python train.py --n_layer=25 --d_model=128 --n_head=4 --n_kv_head=4 --head_dim=32 --d_mlp=512 --vocab_size=4414 --activation="squared_relu" --norm="layernorm" --norm_place="pre" --norm_eps=1e-06 --positions="rope" --rope_base=10000.0 --rope_fraction=0.5 --qk_norm=false --attn_scale=0.247 --bias="none" --tie_embeddings=false --parallel_block=false --extras=["some layers without attention", "paired heads", "gated attention", "a smear gate"] --init="uniform" --init_std_qkv=0.0389 --init_std_o=0.0055 --init_std_up=0.0389 --init_std_down=0.00275 --optimizer="adamw" --lr=0.00225 --beta1=0.9 --beta2=0.95 --weight_decay=0.23 --lr_head=0.00495 --grad_clip=1.0 --warmup_steps=357 --schedule="wsd" --decay_fraction=0.9 --decay_shape="linear" --final_lr_fraction=0.02 --batch_tokens=[16384, 32768, 65536, 131072] --seq_len=512 --doc_mask=false --train_tokens=209900000 --steps=4717 --dataset="wikipedia_en"
Each number is 500 + 25 x the weight over its row's rms, rounded and kept within 0 to 999. Layers, rows and columns count from 0. Numbers have three digits each. The size before them is the row's rms in percent of the matrix's.

# layer 10 attention query, 128x128, rms 0.0792, rows 0-63, columns 0-63
066:470505518533501504492468515443518518508556514501490516494470521532513554488519478537504490501510499499540509493496498457486494495504504500494498463545500530508510474489479463548529513483506477
089:490525486511497494534454501524482526502523530506515517489491495533529482477524528481525438506512495501523512510491511470516463531560497530492508514471456542504541445504492511490514548503508523
100:487502554508498481476477483462531472491517507499518461514508516472481481468468515518496553492545506541527474500509492496488520478451465478448496479497506452487472507499480501469481508518554489
126:498498509504477480487492535502513507473500524472495513478484516505507505487491518499519455533465498515473479495525488520516489533542499535516471479474492528541507490517498494523510513498508543
106:456496504501461478486430487487509502495510473486524527502522551487530464525485497498513485491472503523469478516493531472516522497492494515487459452447539513523490490504506527470520529512521553
092:508514475499528491498485495487484490518507468510467500481471511537446487526489516509496495489525498499500490492524483488496510487507527482490530558505465518497518491507476507474484494522487522
094:522502521551512473529484511533473522504506564527492491477498485506520487455491543493509487489499504493503459474504506475497488518513537521491492471484466522506501467505437500523510489501498449
089:505498551534506516458520502496471474550480507494492451508506530531481451456517473463501504496461511519495512510502532507496514489491467515499453525493515534514520558505484461529493468489500519
065:502508498483462497506492527505519482498497515490508484495485483511568450538521472511478474491510495520443453548482490437523495503483483511488521484518472494532469496507550506487535495502488522
067:498516474535506476513513522480507515526501514541489483512487503523532492446484531514533518500507493494551519461480501498520511516543489538509541495450489487469498505510547491506468465519499478
106:507503504490495502496503490501471513499465465510475492495532495501521517517543474522523534488497514472469508496497530475468500488467507436510532517534509462499519511488515504517521501498468481
111:479482509527486485468461476472498500533526526478504463537524536524522447493466499493459506473482509554516469532506508474508530501489485502456489486490514504465477527491446492451484524538537502
117:511499520527515481505489484470458523520539506513532508529510484538494441460465519492461518469503512538535513497483487464510527496510509446434510506491476520455498551471504471471474516535492488
083:507486503493496475511513506456542516494489480503494538485503503443519511513478530546498548500530500503467489499492468478505490511510483515510539467517535462481494468499591508522504513515507493
107:505499551499556504499547518506522451468493485506516460494446537531489534461579483507482545502517527505473503491484468534507480521486475494487486490552465460468543505490501500521496451484519488
089:480498461506481481473500465481467502526500485526486488505515501464501480523466457498529462513485489483497483520518540528530490481483481482477504525428507505495506549493523488482506499458493529
085:505489607473546486490519475486476499515499467498484468501475519485462487474512507512505509514495520502487538497504502495508490518485479483492480510501493498495530533502538501524499468437483525
102:494507458465494473495456481498519493460500461508515550487486467476500513534463513538502487513546499490505485501525488506506493473510510490473540508526497491513493470495585530473505539511489512
090:491503511532486539525501516511532512456504521462533500517492455526569503477568469491470496506500519509521502498472492512492495528509506500548514462496517481494468459507456507501515521534512491
097:515493463530530478519488508494488528469526516516435504484475492459480567521517511533488516495493509464478481505523500469495497543481511501533555511507471478491481444497450521500483486531478477
105:487484508509499489472532502486527463487440508507514504522522492476541496528535464507506530522475502489508457530518484505498504501489442538526493459483552475492482517477485488504508506534505471
087:489513470496478523499468493515471506506511505488531504501469513550482486480507482478524472472460496504530508482495551494505514503515530485497493522449473566510520523505431502489498511504515483
088:494510448552482517522518500494542496499519541514518497498514450514566498503499492485492469516515495491504495510492493503529499494528510486520513479511465473512457445496503496489498523488482481
104:486507471518489491484440487519462552523495513518462517500499526475467465495495505476520479491455488479512502494528534489492510486473516514492511500425519574508509496503474510506498475499507522
085:524480514558527473507527521505515503482501569486469468504499518504477518472526512505518522486499527496505444488502481471483483528501521520514504481480480481494492487490412486539504467533501434
085:478505491493490498534460484504500506471505461511529559495468492523475489498485511516504507501520506514490499484490503477489498505516523484467501492497485549503542471506548533475520540530513544
094:523508508488523467517525500489497503458504469493477507491491473446526538528508491541498524522553494505510506500510495508488498517503496491518517517558499473504478493490568521509481518492462467
098:497501476480508492507473498501501485455515482494463508492450493431513553528501465508482541504508517470530512521535489499518513491483483509535560507504487517505510473501502507486487498484489513
085:492482477513500486481547498490524468510482498485517472519505495527516504534509473508504463512508505487476469525504486515505491489501476489479481519508510478467472546502519501506510503496501483
092:489492559502502503484510484476511479501483487486494518532533502498470447490529502515506530496528499536500512489486495506492507504469433529514506481476583468514479471496473508518489489532500515
085:493489526482505542513509490459478498543520463472495502511518499483499486513501475487490542503497489488499608529500502509499514511484468523527498495469528500520481518514465502506463461473501541
111:486501561488507488503504497516492481485517493498529513500467480508495495494503525503549529506505513474552530491483520481511493508513490451531485499548494513517487480488554512529503511405464482
086:512479509540545493527543478504487499513504512508485491520549488489533490465463496501505492547473517498530539506495522519499486530514523537532485523494504500491519498485466502475498489514496496
110:510521514449514493452492494466512482481527483466533510458533508500515518564491495519495477513488503541488447502509472454489499486510505469503520489561499479476507524522527508538506497492506495
108:508554489472519522521504511423516480484509473504560500462498482505519528533497510519489487494523481517499474509499459484487514459512516492490538519556471462490491499517518489513480475501462473
111:470431530551512455478517491533474478542461537525490493549500499485514468483515460448485517522461545487501539504524525510516512498458477493506483482498500560528459517484490493480505516518536552
105:498516533491510499488527516500482490491483535503449470476509514497490472513518527517530501504519510508500504505463517523519491491488493483552457501499468513527521529460537490520467435466517551
110:463497507483506479469493503481504496492532502509501504526497497478485502515465445516492497526445519522495521506506468477468515518468560491527503474500517532499487478533510524550533543544502513
093:502484489538475540523496488499523496526503470480514506514481528471511489464492528510458518472461486471525480499465489473498516480476477576496508494480520503448528515515457480471494493526496459
111:429487510531441481520498503512535466494534506482507486514519534505523491498477469539498518504505495528505519500470495448452539523473504549534487485494526484503483492501473486506516529482525485
089:481471501499509525482518490506460462513482524426506516500509456481529503463502502514481521493476509513489490492507517489470484492483531507516529484471484524523500486479469529520504553505535509
083:477481527516506456468493478533525543517502475493484536510535524520522486499492505535541472524466507518493511458522501536499497506459512481498456467535481558521532505527533481491512479523496524
110:478504481530504513494513484519484480530460486499469541512487531524473509492513464507525490506463532503469496479479475546484477524496452489516467456535520507489526509508531483543509465506545527
125:512519480449528480530496497475512479492540488490543459492530491488544511482472488513472496464539501522539514532527455470497536478487498502503556506522464486482475518480506474470500494510482515
128:501497508483544470492492504462498486485524511490550486486481502500531514499468492497462539468526504533535525528500502474555537476482503484508554502525483486489477525452538468462480497499460493
098:498491531485475521479533471507476524491506532486499456482543505587507480485513510509522480516511463507490534482458520465492511489518484470486450466513523500522504524478543496490461496447509508
120:522527495482514533504474470493510479526436499511502524492487512493514516523540509470497483518507501495496490489506529530502496464511417501503498500509493508505486543503509499472485429479515536
105:519498462495508526477509519485500527496476469499484505479539447479501489539511494510534484476526483504483438512450492516561508502496499511502490491512528497497519515497490479525476443507517519
095:493501521471512457511464533495477527459522506469486499495500464459532494550473534466526506500497484490504482496481504512510491488488568523503436506483517495474449496507454528496505484491516506
088:482472498509492489474494499497524498513530476513476526493425518500463541519512506550431523537507505524537460477487505456504503503547540492519500528502530465487526512491496502509502496483493497
110:531505497497511542511489481493524474499485496503526484506498498517516482472487475482486506511514518475504508515515493514442499477498488497478502492470540512531513479522447502506486481497488529
096:528485507518523518528542529436461481478484518439482530506503484465530541566514462484535451510543460494476510495470483489480487478486509496500499488503535502515480516508527497504462451544504483
098:488505495493489503516517462502499512539467496522489499486517521536514481490492477475512488511528545498495503481505477519458505514512480568529529489533478492528491489496451495508493442482492526
096:528498474459552521487499488479471502494479472513512502528489471515491509496507521468505501486498500471465501486556506516538480522505527501457479498537498517545479498503509529474506518539472529
090:496491552464529500472509486479473461488466477431464537509461494512499510529488506503511524505548513540452513470450491471500532491471467487495515495487502506519505497478484507467461494486532478
101:544465513514555491507552520512469496499500520509499501514506500501498484468498472462498491479519505444497483519485482525483492545510500504522526490492492502476520484492474522517471476511491495
092:530521531484466496468462459491514489524529499501530459483558522515555485467475462509491486521480504491513485521519496507479459518562490453505485524497482476491510481514504535529516525452450525
096:519543555533503498505507455497521474489475493521517542503485511574522483508479503481511508472480509521488490500526565486489505462527434486520461493459477498495510499493510469495505496495495472
098:505507511500477469469461559509508510505519515489498494482563498453518486515504480522511461509497507530475466512476488537488482515516562468501487545483501512479489496498507522562503507481509535
099:492480522514505501533517505528509506513474492515519477490542530530507484450499461501489487492517492512501466508502460505461470520518468529517504482550488510444510501494515518506464517523488498
101:500514509473488506493473480470460514484505480478500511467485467505510490577499515546511473530484521519489472496543518484521501476494558518528507501510482515545489510510488478532521472492492520
133:549512517496533538486519501498495507547466513536484492489495510477493489478534514448501465490514499463492501506517517512523484497498451496495502529511509500522501514482443485493489424506510544
104:539472515448537464478499496532428501512493490498487521493499502514501503478544511500487490510527498509470529488501490494457470518529538450549480516544494496494498508465520550506534515461522542
101:487487489483518507506503515536528514525474524537529461492462519539491545485509551472467501490488489495493495476502461488504502492511499576490464503548529508490466491516491530463509499498511487
# layer 10 attention key, 128x128, rms 0.0798, rows 0-63, columns 0-63
072:530484514531480483488456483528504481470501481519509497473509470461484471519491512491509485523502521506451529507509527480479511519531505565534472523486476547561493489517477514465517532502472518
096:469476554507435472509495496507485491515499462550495488496527532488481449502495489474500479503483521483501486507493515482529527531499499529502501499489512444507487486470504533491522497467472554
121:511484480511450474497496520485549483487469490472510508469474500532498532552547494567502549525505527494481497499509456466484489500532480510570540508473510487507522490506453490530495492483484531
103:477494477495488538489505500521456502488464500557492476497535482511497488503510489492553413518492472477508483495504503536515444500522538481452501538543517503521489529510500516522549499474465512
127:489462507510498469464509473479498513502495476453532530493531476509533524546509497523474555471524547515478480495485474520485584494439489482521523529532500489487500497487489465508458520494495469
080:519508540475530466510561462464512454490496494486584534510457523506483475534519484534492538527490511475528547466472470529462454508521470491493529489478482496498514515506485510521513474518507478
098:517504535477508486561491566519491501493510477539511487526494478500511522479501528463476480488525522533530515548511471504501477481512504501484486503522501523495470431512507533473494479449499540
090:498492532497496472504519471520502475484498581477479495516502475488503493444479528508501522535479524506509515520465497492512495496514452496571479493425524502513499512442483491486482502502551504
074:524507549469528499495516516498484498476530504472518504497467504510513545478491498452500469491503495450534477490500530571487498515499538452508529454503495506480493464523499523549499539536478492
085:499499501495470540500520465512428533503527517498493514538538498449504482493492514453502464501488509480507485496460518544499505495506531444485474484506540446547473494494548486486508518449530489
090:490494520527494464527475476498547504530514499512496514517491518503483464492507507508517550478475505495483501504497514461497532500497497534508506421485466490476508481482479508536450524508543497
137:514484526506489443507476489489539494492500484454514531480485496477506527535536509535478588496524521516474522508493485499479520488469477515539527472481469508487519491502470487541471509497547496
097:527476519496488462521478479451515475510508476447555517484448506486536518527497517503460583463524528522510508527499501493480560494464463491514502490502472525476474504480473485474459489519534496
089:479508493502477538512505527495521530509498501542454491489542527519518514535516512506519460470519472474475484462516475478481498502488543499454514476549505515516523484547494492532518515492479474
108:484522467484494492496477548516519537534533552508522495495526500488497527505483519517489481500471514497502504479555468481530520485502516507513503507469480542509475430523478493501492469492550537
092:527484524513518459511538476519482474466468537499495491491491472472490504480516495489492543514496508458462507495484513480495475512509481475503524508449494468508544519465568525540495534499498521
086:480496536481495447520496518528507506500500592527506504489519468504484501496503506537478519545462503462514512479512451448522488483515486497502540489486475500483483470484504503544480482497528519
099:486503462519490517482506479485497518511461465502504527461497524492503510561530478501525501498497515476491486451499526514480493515475538482445529510563480474517520556527509483529548497513446505
088:520487443514491574443442509490494542508505450488474475481497513498501511519474462499502468449487495524496470545513508545509534506512528527543468543515482507537495498503466482460482505500487509
095:527499496472524470509511545513526507456514461522555525482506476528475496513520491499482517512525511485515516449515447486460493493545529516467564486505502524497481446531502510534496496482485499
092:480478455520482500507455511525537536521514475476471510470516532474527507486482504474512475474509518514463462516470536487510549504499491541506484496492509518498542471487523461450497564505467502
088:525493502495487511492522445476483459497489499478523541527482501492500497484494497506492520514491507522527532551496523537481501480482455493554491527481529517512505503503472517434481488511512494
087:529501477516515552480476483462477497496487454500471448503489470508503539485510469471514461462548485526512464530485544530511493508525530480464446517512498471500505530499514485499524522496475505
098:544478550528503484490558483510494488494491490489509522535529475501500478495503497518483528517504527485492502523487491498453529475480453501557516522461527465502500495491483529481474531506486493
087:494500484465525479526497557517516495505550484504485524523495508493513510483477508473491461505520502517510522540520470492479493487526519507494496500491523540498470401503473530446473489476507512
089:523495504532441530483510501443504511524487457482520533505517538492515494564516488515505539462469517499475504492508486528479537465450517497509506529543494520510494481547471473498505483496486487
099:480506471464508491530457540534505537493491516534529491441482529515483515497538496489499490508497509496500515458526499470526469526513530527470543481535474492499501495517547497535512469478483517
092:543512446521505491455483491507536533475463490470512536470517485495490517519500501529509507528496514481456514423550490462496492505546489542527529525458493486495503509505485472518506520503466532
084:458496467479517480494489538500502476499515539499497493482470535471512503508495496466494488500514494501501496492486542492525484537506517476446500473501540498517506488508537512505509509532489511
095:468467489490515522480501487506512530530513514462460494500531517537513508519504506526516490506495506489473488490474470500484552482510496515557501487500485475507508504464444491510484500530495465
088:476494520515508510472502459514525498492512555500469483487516470516484504466514499515493514536486488474516492467515489480497522514528485489546496497487499488474517527458477469556465518526509466
102:477514457494468520521480482503504513522471532503480494494471495509505518534546531527503514514459500522489485502554514480506475478510469523494526501522481489450463528506502468468494488496489540
084:483491497463496509497493458516512515534483513517534466495495528499479476525510509517512489552495485498524455516534466510524517460493497451499495507472512503520526479491546482500495544486459488
103:523537488489521529502497502496519499528458532476551497473446519558466478524531504488494532490534484533538489515512524492488520469491502462480459504557487450456495474505501481492510494530502507
089:531553505522550517453487501512488482461465501471549561485447505516499504500506523502441568499518520523506494509503502475493523509488478467499470498532491507462508474493479481527504532509481510
101:493539548554469524477500480481549482466484504486504550507476537512546505547504483452482508433489550540491482508489492490492525461506465519468518514492489475540487507503483496495538508510503519
132:507456494481550449472467480481468508460493511465568523479476485528516486517528507497484537488544536531528490515508510475532536473508498504486537514531507508499480474460492462475490503488476496
105:499499484503482479524499580480534500519509495492509499500467472499490513532470457492485512491507506481533503500510517498520493544482462495469485506527501499429479558509504469483507506506534486
094:505509473514506499510510505490496508539514501506511510504485488503504540468485475498498527525485514498494450511472515508482517518505519492515449482478464493482511525482465465529542514487476452
108:532495501526490512479552530483508531516512539466477519525455491508494489526505477525484503506498515505504483509485500488494503526491501477502452489509494492445490512492490501536568498535507497
094:481508478481510496500492505485486493478515424535445558523527499499489433533510512527542479497491509519498497536550526488490497509516491501486477527468548474520511533481464453476466486477505537
090:535563531501532495497527509500460466454482531492502517469484520470498479499478536467496513491515522488531466502570504463527513510526498476509502520534477500516514480484466445485475554491479537
136:466461524501468451536495515496475519484541497535470462510538462470484514470475485495541459490498479468488523477522477511520465505484531520525537502451527546565503505506489515483494473473524484
127:521514506513540490457493503458494482496502487436540550470448507535509530552507485506447572481542532538511460518475489474463531506484468461512489519532508489468480514475474483508488506515482511
106:506483483511521480450497504449499489486514485419560561479468480522520542582500499518465555451553520524489477514474510491481524524501491491508496520535523490480480524458465477521482499513498511
100:490458501491526494440512487502517557477540457481544506514486542506509489530528536515496494454515508498479507513490455467501492510505557467486496491501505484518522441493495494488517497514480490
117:450510530476476468494462455498464461507502450490490486491554509504477508513489494488513498456498497508511505466508469485485496501524522500518539530479484493569510476492491513518498511506494504
104:518469439519493498487444482538451479504484499479503499481530475517482514478501526509488474508512515511489503506542457536508539443469506450516542485460495512518509471486473495520491480448495554
094:488498511499526508482462509474496448488454526505484487481510481490480502478512495507473490517529506520530493513530569487503486518515501513496529508528548518450503526492506471517538509457491473
093:482499439482478483540558539527501520465537517491503466477492498450491493488542501505537524552501511433470520493523536473533475495521503537477483499506478499478504517569497494461532538483504489
104:487503528506493522494503491472535486480471509558455481503477533519531473497484524483519484472480478519505537550480443467503537468506489479506468483510501530547531480478510457523519502488498557
097:470510526493534495495486521476521500502508496507521478483492466540490579554523506511470502435513471517496547505499466521487517556521516493533519528499496477445502533492454548492470497478492491
099:488521519489521466489466439495501536474493489511460519500519517482513478512494490503486465471493498486552517493479484509475506523484491508524513518509459500509510509491494520491495534588480520
091:516496513526488509540469505518551470547488470526534492480498522489539489495515525485497514487508495502523501508510508506516527532497493514495493504499534490522501494516463513448502545489497512
092:491454503498464508497529522479531477505523562474506486461494434484495542557517530517527493473505466497491478506525517506523501544504546561525489478535529510534494458478462510473504509516507519
098:523515495463549519489499473487530525484510517494465515504492498496521532478479516496503490490503531506484522537482457511483530509498484504528542515507484523539508496515476477475482497513474506
105:520495481459489544533493478504548507463496504564501489513497541465518415491471510509505500511472493492523522502485474487488497468510507479476467518520484491485502472529543496522533503506521501
092:463499541489486498429495505446487525452477510497516535503502533468523487502475511520525511518462483490504486449505544515474480507489534554517490519498503526523503452492492504515476487504545511
096:513513477442511515491473489530499493474484506534486486511498492492491481451499511496456472517487465505502517518562513488497478424497502462471513504507518487465474493518546510543501483503530503
103:498549462454524500508492468491509517473521509511500505510463516508480493517490497512498479479499559463519577499508452488457474512504527496526481512478460486495495516528467496505543552522481480
099:475489490550464509497478511520472494492466498500533465462498486477522480517501543511523518484499442497503519479500514556523478505476469546468532490544509532447492468510549489500478498501517541
118:475484508488524455492447453523449502486508463504469499513550491495490496438494514469494478475483500510489490513499486462521527498523536503505549512482497516565513474483470486498455493491488517
098:470490489456516538505545475498503508514538506504491483452505516477494507502538534504519530493478488507483515526478522451461434479509519531493558499496530468539482485530476535504511498507489496
097:516514468515513492530479501535492485530516497477493503517495503480478463478543477470494514475475540501526493523494563491493523499498545497507437483467494493482518537493506484482570532472466473
# layer 10 attention value, 128x128, rms 0.0927, rows 0-42, columns 0-63
093:532502526517505506501484468491507471472498510524503445505502510505497500482460489511462457475446497490501490532499520513518510498483521514497488486512486567526522500490496462468492509554469462
112:553505542547531516496529464457510491484502514501491467505510500512518504471432506508494505516481489506511555471497453544476496458495524482470485525529480571476514495504546490467498500503486491
097:478479506522496473509461506501512468543510516470482520453469521491493543491551524536519566509501491527496521468532509504501486480516489478531495502499482499473514497516506528504500452525549488
083:492496475483491484474511492455517477541516489500505535507510531520482499511520532513511531491527489529480516474495491466511486518532481513495525500461500453457500455494504514510501472505487525
109:455524521520457491496510529512503491509511503521503480527491516470501470465489504486501496502516511501484489500491499517503507490492505516457500471503509465533501484484490450484506501489484512
091:519492491442468523473502528500501504551527484485498540516544510517475498495486513536493500467505496548502476492495503450508491501519486486497500499474513495482461482499507520544510478555497540
105:474487486491501480504498510541467491493444509501493471473536493531538515531535455519494512510502496492510514489507584470475504540486499496516507518502530472532487548505439517482502510473491495
108:510523522527488522502518513463504533462536507515512481532496497483514463462434507474487467517504511491492485509484423529491501477482515503462476496517497526525503492500524460482500510479490505
098:499498502514539510528525488493502530485527527459496491491498470511517550505506480463521517513469494494503533495509490533489491472477523455508479537490497536467517514515515514513504506472564505
092:511524502470496529493542493495483573471516456517522516548507472502485463505468481435509454503527513479481472526468450507491500518474504515484489492503492490528476498493506479519493514443481499
116:518486482489507499481489433480496496476461496502504509501524497518477532531504494490520501479505499508490487506487496498491496558519488504524525513483457520469499439503492519517479437490489475
102:498485510562523486524451495495512452506517502500481496468462516486491523475519514532488522484477477520513536488518512533498499491506507489505513526514481538473524496508526512482497442568510486
122:511500466474508471473500452504503473513524468517497500491502536486457495526531464526486530472511495479449484516512481520484496501521508521514519502489516477465525476475527494496492454502489435
103:516487510500529521507498480467479500518486507466500521505511496550504550525484507486511501489494487521534569472499497479513496494490494465523489525497468531473482498527484547516498488503508514
104:568498531512520534481501434498481483500469477498500475530533473532504480522472483511469494495496491502509555514478469499494516468479506485508505510548477545497467495493508502499481494494470453
104:528518492523547486521494468487501457453466517517514447477476519533523506506500465505472499498501498469523531491498506484479501519497504525504521534527498508501537511509508500463496511507476483
094:518511549522496526513483517511485520467514472520500486518497479460496464447483479486485459491482503504482463536482462533499512482452508484472475494545501532535479493496511471521496510515504508
112:479481506474471507485530483523470522514508505481487513507553488499490523492491511499517492489478499523477493503508522509508499493492502480517468491486498522486476495498458502534500471517514491
099:556502503503513501481480500484501498489523473538483492488488521479484474472505511520487510489479491507482452528490525551499496497514518488468517490501503523470516484471559498481510515540472479
101:455509521508459504508521524481523509502514534476495527515509495525520477502473532503537500535504505521494556459534466479504501442525501512505483480503488477503494498506488476507499509451510542
108:502492519518516504499437484468516430537497486499483493499470552502485517495523503545470510467501475527519545503503516497514497491495498514502511523518495524473501470506504495488495458602498501
110:535495483514531495503461458462545472522535479516500506489457540480476524517498490533485529483521487501490526501515432507490491485516499525519506487487501499450517487504546525477494469533506457
112:568491485502540507499460458461490523528503466518492514505473488468487491521507502475492511504517486486499517518473481523503496517484501555522515540495505519515504495504545505468479508480510484
098:495518529486484526513536508497467566497521481512511516542507466487497458503494494442516462521518510492485477515476459516507504473473502507483472486521497465531479516492503475528503552409492527
107:522500487488498496496483473451552458498529509498489501500531555536480496504463506541485500468501487531478542486519436470506498498521500523519519506473493512443490447497517497482488445575482490
091:496496477500488514517524533502545541514483536473518504497505456513518512489497524460520488522491531497516458505482464445535491539513468489507481483468479472528486504516438526519507534489519540
088:549508482487510508487508494541503503477491493519478438499548476510516478502492466471500479503475516474484453548479536520491520519493509478484520490487513484506500512464500484474509572475490495
118:502498525561529509504506449477488446506465516499493476514483525528509530494464513510499504509501482508522584465487499525492504497485505512492510521542458529510505492509508485455486464523477470
097:484479482466515489519537488564488507517481511478488490479533467521507529541552445500518529504488501494498524500513561483465498504494503471518487500493525461468500543507444533516522512471532486
119:481497511506507504475529428504470469536508495491486492521493506502491530536482491490493501506503491491510594483516505545494505445494520508508487520514491530501507515496511474480487479480503439
099:517493482470505492476492463517498487501508478522476491497494501471485493533510470516493509513499495482485514509509562546465506482505506525508529506488522494506532529475547473458503551467505472
085:534505513490468511476489536478527510523540480499500531534493518459472442459509503499513496491500507532474461528491450505516494485496496488460499458494522467490478464483513484544505542512499529
099:490492536510509481542511515524510493491500506478493481489510494521498490448476500476479550507494488495504516492442498468486514516497483515507480489476473495536517484473491517425508493490516470
102:479509478521472496505525488475526479525512530510506460506523502513500432482528494502458524528487492529495511532515471502434517482515486533499522523484508470448504494492524509481522488496481473
109:448495504516480481514525556485549478449496490511499501459497477536497521491475543529483486482497488505516511505474492486518520503518490491504508517495490499486504487488489493436488519497508483
107:525498497476495511498542518470502524444517523516496523507517512497510484491494497494476518510486497528481513526479469482468494467494534523482500555503532502520502520496523508485538486475489453
102:495494493480506490517541519497536445486485508514500462495499480537479469496468512496461543496526498490501540482489472524495513495445497480491534494494495494473500513499507502459526555492527488
108:503485499463485529495480496500472475497517482518486540512498524476517483507490498458500509500504487518489534510521501506506486471494489511456496536526561510495510552510518486505517549520522536
119:542505511507488493488498514503463492478496443522501514500528536497485469497428516528515507519514495506514509509486489483497495494549479480479501507506490494467509494503502491496491582515509485
116:501507513484498514507487460517512550509520456481506494496478508483505508499543516470463478465501519484504499485491513491561493543513479514511450467505489514525507451489488499534497527490512519
093:526503521471530494475464457526511506437454506465494529527513487486516516519535485513518510489514505474493530467501540491459495497515529486541465534482516529546496500502486492504484522448502521
117:490508536567498490542500469508481499529515549506478497474480492498512496489538491498529502488482532503499513518499509499524509500497493537516488435491480533544521506499512485496501506476457559
104:464513515489518518508474493489515509493484541494491496497472524519511531512507462489502489474492520503471502473538509530506486484473500510537504506499473567524499517514492497521530520471489561
# layer 10 attention output (transposed), 128x128, rms 0.0955, rows 0-42, columns 0-63
091:479519516540478487498464465533456534535503485529491502510457475470473485473495478517508517518431512504477501470515529501557540511491528472535484505488446530493516504500540557494512508518463479
103:470464503484500496486498444503515528534472485508526504525479516472418506509510470481498514512464556523490489511489496502505525489474467523512530472512432543506490520491525520498503527478506527
095:543498468479505502513500515445551500470500502505517484490547529459482530498486537469477477491523514468497541507518481502439464463485495509468533492513475523465456472511569493507470518529523517
085:515473505457512470490494548467514493473536509493505493477516487516515469515488484471505501485548462491505493535501477486495495483534462529500514523506525488517498481499523477495453491483522555
104:487516495516509499476507502508477519499497499504486539500470493512450464483505477526525562465470493509524483482498521523545475526522502497509517483482507524478494511500501519534539510521432509
089:533461473495493480521472492477492490506558520494516455506524459542561437532486484506479476480532482472492479525502509507539505495513506483499503501501531508489519469471529477513462470475498537
099:476525493480516495524468486498483489485520494489471522469490547459514570521510552499495474523499463490487521432514519520459490548490544482481488469528514506521496534488496533479467511525524484
098:453497511536489522493514464530489504555464475517510515556478495517436469486516447538499528491449541518509472509495515506537495521512502519511513470481479530504503520509470510524575513476461505
092:515506497488495508516502476461569511518460474500534497503517546476497574501508493500464482525505590503502511521483482502426505470470487498506489507497479478478493494508483474491495499481528489
092:474512508517493538496517514543479481518483494497494511522468479554520471506507477548506517505508485532510466519488509491543487520529501511517482517491548472530528506514415470509549489478477487
105:515501506474512495513481524520502513481523501496501494450522469521558474494454511466502488519508463513494502520515472470527507483499525501520477543502521480550496471500523523463445515474551488
095:524490502504488474499485495467525513484492489509500502511524510439460520487484542473491501484492533485490532516507498485468498455475486482491532498493433517474491463500596497485464525516518491
117:533509491488511518499485526513486514496504485492454538468493477488505507490486516511520525512504450522525504501519497480466488489515504513498534546502516484521502502543517445480483493527489484
100:493460492457501474516477496468531490489503495514546461499517520510531510535479500472468439527534527469484507539480496503511520497495493512521499507505490505551549483445523505499465505468527526
101:479481504481476523489483476513455532504493506511504498499445483512517481529505511499503489547479477516472490502485517510551538495475499496526496497509494503542522523473529543501473529497498514
102:433511535511524481476474481517471476512480465489467517502488522459441532485525519496529519519464483499499510467517505489478502542514514520504516510522455520549503497523507518444530522501502501
091:497522494551452537504510452529472492553487497510489489555494485503488489493502501564504524506458537507500488488517513513547499495502519475510483493470479493464512489493515509500531508505459467
101:553502465477466509557461480493508537512529498529544488475501499512558500500470495505454455525509516480503508510486506524515493488475540466521485484481517497485507513472532533524474487502492503
089:523500528534495488470521496532510517519503505495489497520547471445480493480489483513518529480490518540489487509527482486501519470470492478473492517499473463467491506515514466484463477496523450
096:509497485461519517495526506474522511497477515521547497511465523526482474496531495468486510485506514495499489526441493519486479477489466546514523459481506541476485542498470521549515530501493575
106:507475491486507465489464488462494499494532482499488490501501484474479481520483516480514516492507498478476513522497512474527534485501480494506536509496447541506528447476614492489443513504501516
102:488474496492527500483500520511508466495459478502460512524502477502477497504508496493501505507521501508505510539500494443482504478535457536496559539523481507525502469523530432477481503505509492
104:469465499486494497476514542524528452470504473471472498515475509510487512526504513495522505500530502524485511491527488462507531476511446548491489523519517512574520462515490456469501532520519484
092:479510493495468543514526524517496492521482503528509510520464499540520477512516470534506517492501498527501467511474493512531484509519496514511480499480568463511524533504409483533553493495458499
104:511479493495531463494460480498492509516516486503494497525487476528482468499502492474476507493497494487495485543474502469516530491514479530527542490503451556506500498487567486481452509470529552
089:483518486540488495518505489487510473482508523499519468501510502551528492506510462472476458526491504452507498490522487511513494522548528520510460502516544506495481467493478531509543473460493541
084:497531521534487486468505477539470537489508520486470525484489476493509536496515461515509549514465492538488469455519518518504549527486515463508432511513525458476512537499464505467467473507523467
108:462472491463516473485463485494491517490486480507520508490447524473428496524486510460506508507480505510485512516492527492541516505490483509528531481512455576527507494471565552492490573506509521
089:520518478469489520532474494493521496486503490478497510454500549465564591521516542502482448537532493490492518476493500530420479505488527466494477521510524478505497521497485488498471481501525471
111:492465471422509516498465518500499543480472467509529532447412521491489509536487503492506513506505495522502514520456524499506510484461466507542537497492498542549541533510508514526513536547465508
093:509497497470521511478506528532502532494514495468467536462471510473491523507497491501542560480505482574505493477513502492477522478456458480486486525503512489501502536536457475487488496552511453
085:524476501513477509490544501513505514520523525501485481511514449529525444512506448526507525490503512493501484531513487519558517474523482504500486533483526450469519481493509453526505464471462511
099:493467498475502469488560486476485539474484530538469537483532537501499512453504496506512470488451497519419483489449523486483475485496524504516482514472468494487492477515495509543504530535505549
101:499475487499510503502571479521490519518500486513466528454469476488507482495506498513525481507469517524451529494493523488498552483547499517512491525487551479495470466493530485467499533490465450
107:470481479511465491509563466490518485477499500552476494509503498483546491486503503536482500453491490503491530492523516493482470495529496513535460513451501522528511508479514505502499495512516499
104:509531549474465506505498513513487509461502507512487542458540505479531482474462529508482488496496494506498515517496492485522479484526536516483470513498521481502489479456506493492536507521450481
097:484477469502448481481569483521478495535461485540469546520511456514493490524551521527519517462478498499495511508521496482492515460468482506487465493481512514489491493484518487428501516549512518
110:519504527478493515495505529507504470485548473467513500453525537496486511496480564488507500512496503490507512537479490487500527520483496511490508539563491490508549499479503471501565518510503496
115:571503478521490456531513495499511491460538509509468499471471477510523497495464510486504534475509473485505482512493468469469511494547498503516541496538500497501548429495490464476497546460521493
117:523460516495510477517468502491495508494481483453529515502525534515472494494520486500513492542511476530502498476479506500516490523489521494514496495499477486520504488506495522579522485495529497
095:492532534443482510492477527482502438479513497452498461503501499511558509495522513527487521506525468563488494523475483481468479494501537466509504484526483468511484522534510504547501488487444545
115:442521539496505507493450483467484520527525508494531463528523529498483512485523475461522483523474520489482499489442516524504546529505501483511505544472472476466507522499533507538563512508498543
106:473538523460509544511473510488476488555525478472533494527523501491517518512524496557494497522483485544505477524503500507502472532467510462487494505493466519478523549495516550481533472553459549